config.toml
activation = "tanh_gelu"
norm = "layernorm"
lr_mult_up = 0.669
beta2 = 0.99
lr_head = 0.00747
schedule = "cos"
Each number is 500 + 50 x the weight over its row's rms, rounded and kept within 0 to 999. Layers, rows and columns count from 0. Numbers have three digits each. The size before them is the row's rms in percent of the matrix's.

# layer 9 MLP down, 256x1024, rms 0.114, rows 0-99, columns 256-319
102:441575479518589440557546493478446457565516478513471417472471498558469535546454522492506513511503518510535529424470552416473476465502495473415545547552534464486554495532560539401393397525488580
097:467470465432443507524509478560466486439503552506482441562455436596534547483538484529442515503479582521611450468542449564455497490480458502405537576432562505475514399454441515476526464466519495
105:511564578511441518442480474534465497457495472552574534492422439575550440459553468529613532492538543511364423557523518510522489597482505490481495500441590518404417485460500514453447488493554520
100:455492490557476538498514557484523515492541542371489555503463491536488477430438509497503516587489552567563571481595507459476520504500460509471548471491487573541451505570487538520534493403418526
103:519520490465549596534463501485568476582428519560434523525485462534457483458454470529568577483529437510500538409442500471449470518457529532517520517639467570479587378604477483585479512448498512
101:542549572434430547449527487516457484549565482597476579503513542518516492532485505474514468511507437507601530489486550464478547545595447544504501437501459506541494423449467518438474465405392441
096:473448497472483520460525545464501536417509517473386553481527468473456464488486587462469511553569486463482505532550500443609563452545547525602471562482504455495518589508399531566529477478516533
097:515536545494550532546487475505429453460442488467481473374510443544419495562560590455514562515504460527567435527411507496564578552489552523460488514480570444572529631531347619475475395583516472
101:576453560539441492488515471593513603456579542529399563520451565561467502498494569598517472571473473458396564504569425514477566517534459523531518452459523617458546437459442422568494535536479461
093:548519399536448542514487466491473487505479440534570487495530569545479496487501447513538472603359466547382482538447522598511486574478583590457449454491553552422453485476540479434452596525527483
098:500518470500473512513501439496494439553429449520488525601544483463565599449577511517545570468401436493525461549493449368539476552485379503542414472546508418475493508513511388493461555570524530
101:526463566464464481471531535519504596609490483527469523577528461600464495486475461570535513463560481412419439547538507480448428454508580499575470495470533456415546431439552439546426521518470521
100:506520442547532488548495466484487508494594491428571570524504417520436554562461528561537553546595458514466432442520498483450443513431380533477514467457455501489478543550430510430449434546555454
100:468503559586597449510545469522486524560505456493430480572570526396561506482428489490566556612474633515482443522449460528491475493589527532590532530464454448438523486532571570449464439516529411
104:427512549500530433487554539446517472548433496529503505502557459533428441459506413467474451514433451496514386517524558541533524527455516509566534454497546599468433445535568473487458537603411591
100:435456481498548499594446495540556479491475517522366490427518464435514408560467466570471507489515522488503501617460468473526466623456549544436433429474510498469451515510411541513509536583560393
099:574433545572463525558475469463544485548537582418506453538450536526478438494459500513573527551593465522539452461520619459542574482454492541547620515511488444475617527594440472453582540432579459
096:469481429536555496529521395473493507495526576531431449493482469544394461564512504414459473483431442487527570564519526546537533481518552523465505547492503432414510485475491458410575539442424448
100:527475392421442449555491557502426540458570545365437423411562566452588460477476465479442527519458490568440487529436482554484553521573453568447541544539550513481516473499451462482397450441399499
099:511507436498445485502424543529476523496416461523394532421436421471503570459500488428470526487490524477466477558506474485489518602488607557549575439489487480550511487486612583538511542484580520
097:540561547437454481482497452500527472528508484579539501493480527388537540613494481505547500575477431522452532532602415467538485482488449563604563556585557511521431520613531507481542425552593478
100:530667526549475566496459564376535537491491494453530521444488521511470472446564531568457523464501457502444564554578430473556461556440519444545517555586562547475365506466526437486517440519441496
098:522461494501459553492528454528483421425488532436449497568442476607455490549485471489502549461537542447534442516429511569498411535493476450427591518574400456498455426390388578457509437456436416
101:433468502570431583535475465516501412399538536424545497487469471398566513521438498571444542498534511439503496469501577476523477578499564456475535482516485475513528545514449496575496459474476438
099:490599489488518516566422506515570530549495547519616558475486571461525515505526456503489540532501506431486437506493493463524473468470496473586567474490577474558498370426509516499490538509497506
099:438489538525631509490515412484502462463464462500505483572467477499469432557581528480542555615501450480484418465592507446458409497563495502486521465568509465570426446457527467483490618538399480
098:425510506505539531541431499501543482502468506449441460565485494534477495501536474447505455558485449488470472541409530446577539459459527522478557578488428478419521382420527501531496537502591492
097:530499582532490407460517505500450538452519461533536535565485536491525508469530563587547501443496462440561545430483453544499466489483567582454418407414409463472406592504623510526546490565452524
100:537494415529469530423480502555459595512472481544557446517398487464509487646499492619463463530488404506553518505386588412453481517553462478545586464469530521555596538585387481485601575418510520
098:518459525510471434482453558482442485578526521592573510500538449510474439451497552501487445456490453586535584478490531542487437495563474510442546491562478458476555488419504503547466430481459476
101:441451441449498492517447495412482527451564461565523505510534449554407561438588460502481574496478479525499502563533479472462531545489455501459513556495499457490509481591445505445494505564583469
102:554527488416518563483540500463575518435486500552556552538452550481467533504569562576565516594491542522518424589573495480452448529394521555527546504533574486428439498409445519471501466464561519
101:567487540513451559615541510455494556500470500475499467497489456490552499515492496495504494545462431583500557500528484509532524515583511502506583531516485506551393490494502561441478553593560505
101:510487481470500443589517540472510499455588518450487452458458430415526477538451533469561562513577494573536524547516580468545372505520539504436512572550510458457516509482367536458617479498480490
101:504544425463465543583503462537503452573518466515612458471538540483564391535518481526462510454511512491487474484466536498505431533506473460494468488492526444497621451444544529476555520429573553
093:483415488519476487578537486560495547489521530445473451512491603464524602418535604402511537550446428529495402463509547529466499458510434471447474558465444538453623471562548451524511546417396544
097:524576523589491547531592578547509472453442478483631545472457468444431464638439530499461470510446451490503517481556541536565529608572542465578463457494476443573562461475497491475521471451573536
101:436507532448528477498457504494447511548552392521530526604566514463494462457436528486529488536621450531374507549501441464476523457538476460499540430382464608464471537470550421515444535608568530
100:437487590593417416526515512426449519462595534479464472549483503492485447523582446502494403535514561477461495490447630527487494506614476538476552523518443599505648482554430488495562547409504521
099:451477570459385451560548520427518450518567511494484554505454404584542472539516520398525400450601432589566501535480433564496444551482444424467432437423482445513494468511530483564533459481472516
095:522522489497454518511512505585438398512573502552532517575447447441465405529549547506434557445478478483495468451545417531393557581498530505509528530588433528513516521543512444513483482586523437
099:486484504504524523480491454553507511464415533558570548577538477464579414520551470413508519485490567472503567592613574434526471490495420547536530478502535515451479606541412458562526501515556479
100:552402417554624478487451503494485611529468541479442534522503461486487562453572450541415479467509518481472405497457485456512423549598473490598452444487500565443486459523546530512418511547576472
102:497445445403474607494451568581530483506512473513468486578481557487501389562499451469457473543517377494538488562473420476562545476577549501447578510448491471529471464474464446481453502574481528
100:455499462512490510464564507563470507466450459549593445522501501479551463542599441508482483451549571504437386507460465434476414502568514435525523514563496571489543520468531544386483626414404630
097:515475502549445504471512504579466582534545483467542466485460501426470555543441551513517475566502506492372563514513544466580580575523496621510547525515470409615549438513509494425497549535500480
100:408497514473463517486428496471485435417487445571519541512521571559481634517469452544446495445513430496492567460458563520528491449462483570530493504541423439518416489572535522489495341577436604
104:485516517492439441599517505532524515505565591450534519509501463440490488461566525450484498585555530476449504435478552579436489436483554546527478525440546548458508595509434450535513474486517486
100:472517437426564526401525528416434441455395416500479525441514486394574537550537501502518582454485533541525525532516522492440518518373478554496561481428440478459420494528507431555540494481505528
096:575574533557495499453494488526596523508550431517594445460504537395557463510514542472514515531498546489483454456533418527514528510544493445534456495454519399438520511464578498562426480444474549
100:443506452542489513539541448536503465443453550440490466482514436539502578479499546535479557510551516437565599436574458426503478446479497496467470487473466548527510509479522499541508481406517433
101:391466515494484610529419476462472522599519519496498473521514450485439546525563535462546401480458400454523540536419606511497467634453546491454445430517483602482458528519441499497441586539466454
104:548543468519543446487506537520563524472508512482467474423485474509530445477529492484492456460445380496535458453508532533562538520433470532491547520516545524494507545458488517490487508571482541
103:488513573435380568431475608463540457462496539503436472508394578506485453593477556496519599528471516542446478576593524429478506515502512487469448494466502513466480514540508585590445510484481479
098:486583564466577477533578532531481497496457476560474488439532493402503517361514517544429526521483489510499465483497585498445512596496496490550511494547396377549473517541493545532411588565476580
103:503514500453536486523472589500568486458476465482486575430487474466420516467533565502462583456460465544547517542573536473468465535481460513536512567495453512482574449418502535606531528563513381
100:545468482522482533529537427552489412414522537437532527476540491570527542562444423591600535362499486469499470420428528441514433472523448502448473390538575567397521588529558540522460535475504562
097:493486541558511533522484525353517521492469551462537431549473591525435542398503487509498505552525648498542530524489519548492407553548499484439487521475485461486543524502417542501529434459574562
096:520491507565552538554459508498488524456577463521494510587421646483493484426416482503466452444494467468477525440515584531495509494480575540578536505513526566562569503487512491558531441452539489
102:378479524554471457471517588483546472458475517607573448517451547532427455431502469450474406501530471463512541526562565526520524573468487523497504500553503402495421525571433470513522496423427462
102:521471461533556560476454501507462479464507516483477465536576524391499504443549479509590571500534403490480467466553498399501433491517528455430595462446568564512493572511542493538456440543598505
095:406418515466438486536579522481528497511533376495529519456516578610456500489488551513567497487579502554487505506440524418437495475482488497430423502495525410593444502416511479524511516442475543
099:478421444558474555396449404400460529500504542502440499567493494474476451521491455450438437492547434445506510457551584493464548508578492591528481527457536573495468532534465588499485520517499539
100:502527456560564475482506497525584557449553431557496529432567519520489413538534543484543495502432501465478432547571510522524571559502500592401554503546481619478525512532511543387520546555553396
099:556488503449575555473501440453487583559470483520485550549503465489494506506544575530453499511539474543554468598505489531600508488442554563538468468523438537377477530460507424455388496510496475
099:466512547529549499474489545541472483567539438564501574551503461503448497561497408492478521652452564554560410529485422463472572576563492498488476523494493473489522507412536532464548492448522543
104:520512465414514425478531416533478585469561471574670415482487489532457500500576461486498425497561464529450562407427471548462486506530429512558525498526456577505454543487520447498457515510503444
102:446466534644468572540534480491482497524525503499480427430543533580457581505469496537420587545513489489537464486597525502470609615540494452497500412466453414463432482436488438479542507456440379
106:526545466575482441459490540543426507483522458391452385470540502475544443570552456502548392500468479449419562451395572511446500524450515558451455524473563516450416506488545516534492404541580531
103:515488588544573571481618435525383462525523500483522534470477474518501599495541524521505523469524508512511501598375489490446473557547579440457483499512419503508500495554384515517475523569449426
099:478567441463431480463528538416464448496531602461534526450534534473479516463475464497421479533546506521494496455440528535429556498434598548464407445515441573468453488475571553513465433463493605
099:473431507575530534452426543476508529435507515470537467498502423524478455481505463549537520483561500562589494440592487526414520416416559490565527544503494551408470520507440555557510467433559498
096:466474487526470487464524447410448500498505538457405498480484475510433444347542538511458519540420581439523498490601558533531585519502441468431495482514561466549505504498498496594448541504428471
102:570449486517599580509503421521482449465543555461497545468433520598563469403530532461482603555482560497485520429452406598445564533443513497585464476512426442541493609436498488481409454438440463
104:507419493405485480580529455583559489496490426502447480613459523482493404538503451513495496555514493526559463478474539505579538550471494411523454618538409494575540475451521470504474428503469427
099:576510517502559440530515494485488532571493556472506581525461512556507503429499519475548431426496499516444511462546463526485502481498481482535506485473520526557513548487447506529434484494482508
103:561452522519524496428445495512550417481466529612480572518484479371473515373482502440537603459401474494506516465419510478519517572462593564492491445424504650560473465460461562525483443453478461
101:466555478569459562517444450486564456503470420537519541453523497496442434480454538496438445524517484444413343464430495476493516471615563582501514501546477588574477526529540495509517473505459491
098:454409559602502441414473469487501527405539477455507516516492507528433464429498526500600572383547503439502513505500468497434486483516474463640504442492538474496500590524534501514514490485560568
098:517489487471488579459512471479501528488446490612425455471448533451530499479502568548509579466499476431490484471457498439472492508435483500439543425552473507460528511565461548523493468510528439
104:570505543466498468479474454474566555537416487457480451426504504516496579526483506495495518470450544502461564477473448464426458603487515461550549590534497516448441380526540515479560458423471446
101:508559534466488545445471497402441538470421610514559519523500444486587515366550422539543464491432459489422609524531475481544414418547495493444440577431498560454525489510407455397505507554466423
100:539459488496513405542432586434499523476480480490531513536501485504571506500430533536546524508472441495549444407512404575508461538521491530449406491432548506545534503482541489439481585423492480
100:472562572397456516511494510489444469648519464464484551535495511490560490534559489563503500476536483469517524515442529457589520538453397562468526428519472420561512431508582553492460566582481543
104:547588480471528547491489557490516488550479436542484506440595494533495489515540468447467447501455492546421514484474524566476424501580576529530538548510475432516471419414538504457484444458471592
104:509495452560527526454482469422458454473509528564523509552598557545581443504515489432469458508539531406499442580499549509470510441426531463527490493422488486516486484553510558398481518559556582
097:504541524451493456477492447585471510449562584546442402499563434551476466546471481501560486493515492540558467558432409512475516460435447414487432491496539480430396569500331479492530506393580464
101:425531534504498439562485574434501500505501477569517388547464554481462471562436449508580446511511506535456451652412599474656466499575596506513376468525533389540474438522517463489388500581558581
098:564542511559524453523492405451532543477474435510558539564537473507489514465593556464476513434531464472548508531477534574423511556484544575332467563512553403484467479582537519440508523499556445
102:524380524541457407526409477445438536488458517523451404508575499501471460496473468459491478529514517496565491490427568490477464523552562482509574480552446392467536572466433578502495477505554455
094:458508425543492434441490446539486381489478563464482405508482506468519424600490438508448508550513530516495566535556516487556532458512565510468472564610538550487489584530491505447579494522617525
097:501571527500500442564552534505537435505433466353514516521517461489560526430502507534493454547410460505470526454461524498447566539509555545520398520542497508582444397481549464496504588584460464
098:482546493484446477552477463507418431509473460539553560421503558495571522440489554510437504475444522360435406557606482435526557522503468510528473639557502517422527480529479482443487612476517482
099:542558544518612576430516516432490483463444622457482498514513481560403486451493509486541501463449483546567450470499483487498459474474503481411523522587464517414525495539541485436576412489596452
099:498488471589481496567501508493378437503516454522498452440466472479440607514532470499545530518494559456512551452520471506475552489492502541492434476495552423452481461622476480557489450467459490
096:477482410433532523492430399595466550531483476493582461410427462432508496545545492506466474505473572513515516446496516513575468480531460577527477543425480421506456537503350582541480499525518578
097:435488485439492422528572419499511523523475598627567493488495445553452567481517546494424450450526476486508446602348600551520468519622456530593433415467469527446601529536447424500571496594503596
100:427515394554467512531439432499480474528523474558529448569634487500450499483474424518493496554543609592542542474539434584550466488565480471555517556484427536461479534416572480490544505518416516
099:459582525529480511540462437514479493582473477424411587492493490397517476541464556573466443439430559542426529511556497481534468570496471430504467578547527478531491510513510503450506499509415470
099:512589531494491544440522556531574508538529505522510445470471531492508541598525600456529447482508515472555553518442475497538394591466529414522519485485385527564610518520534555437491487447547481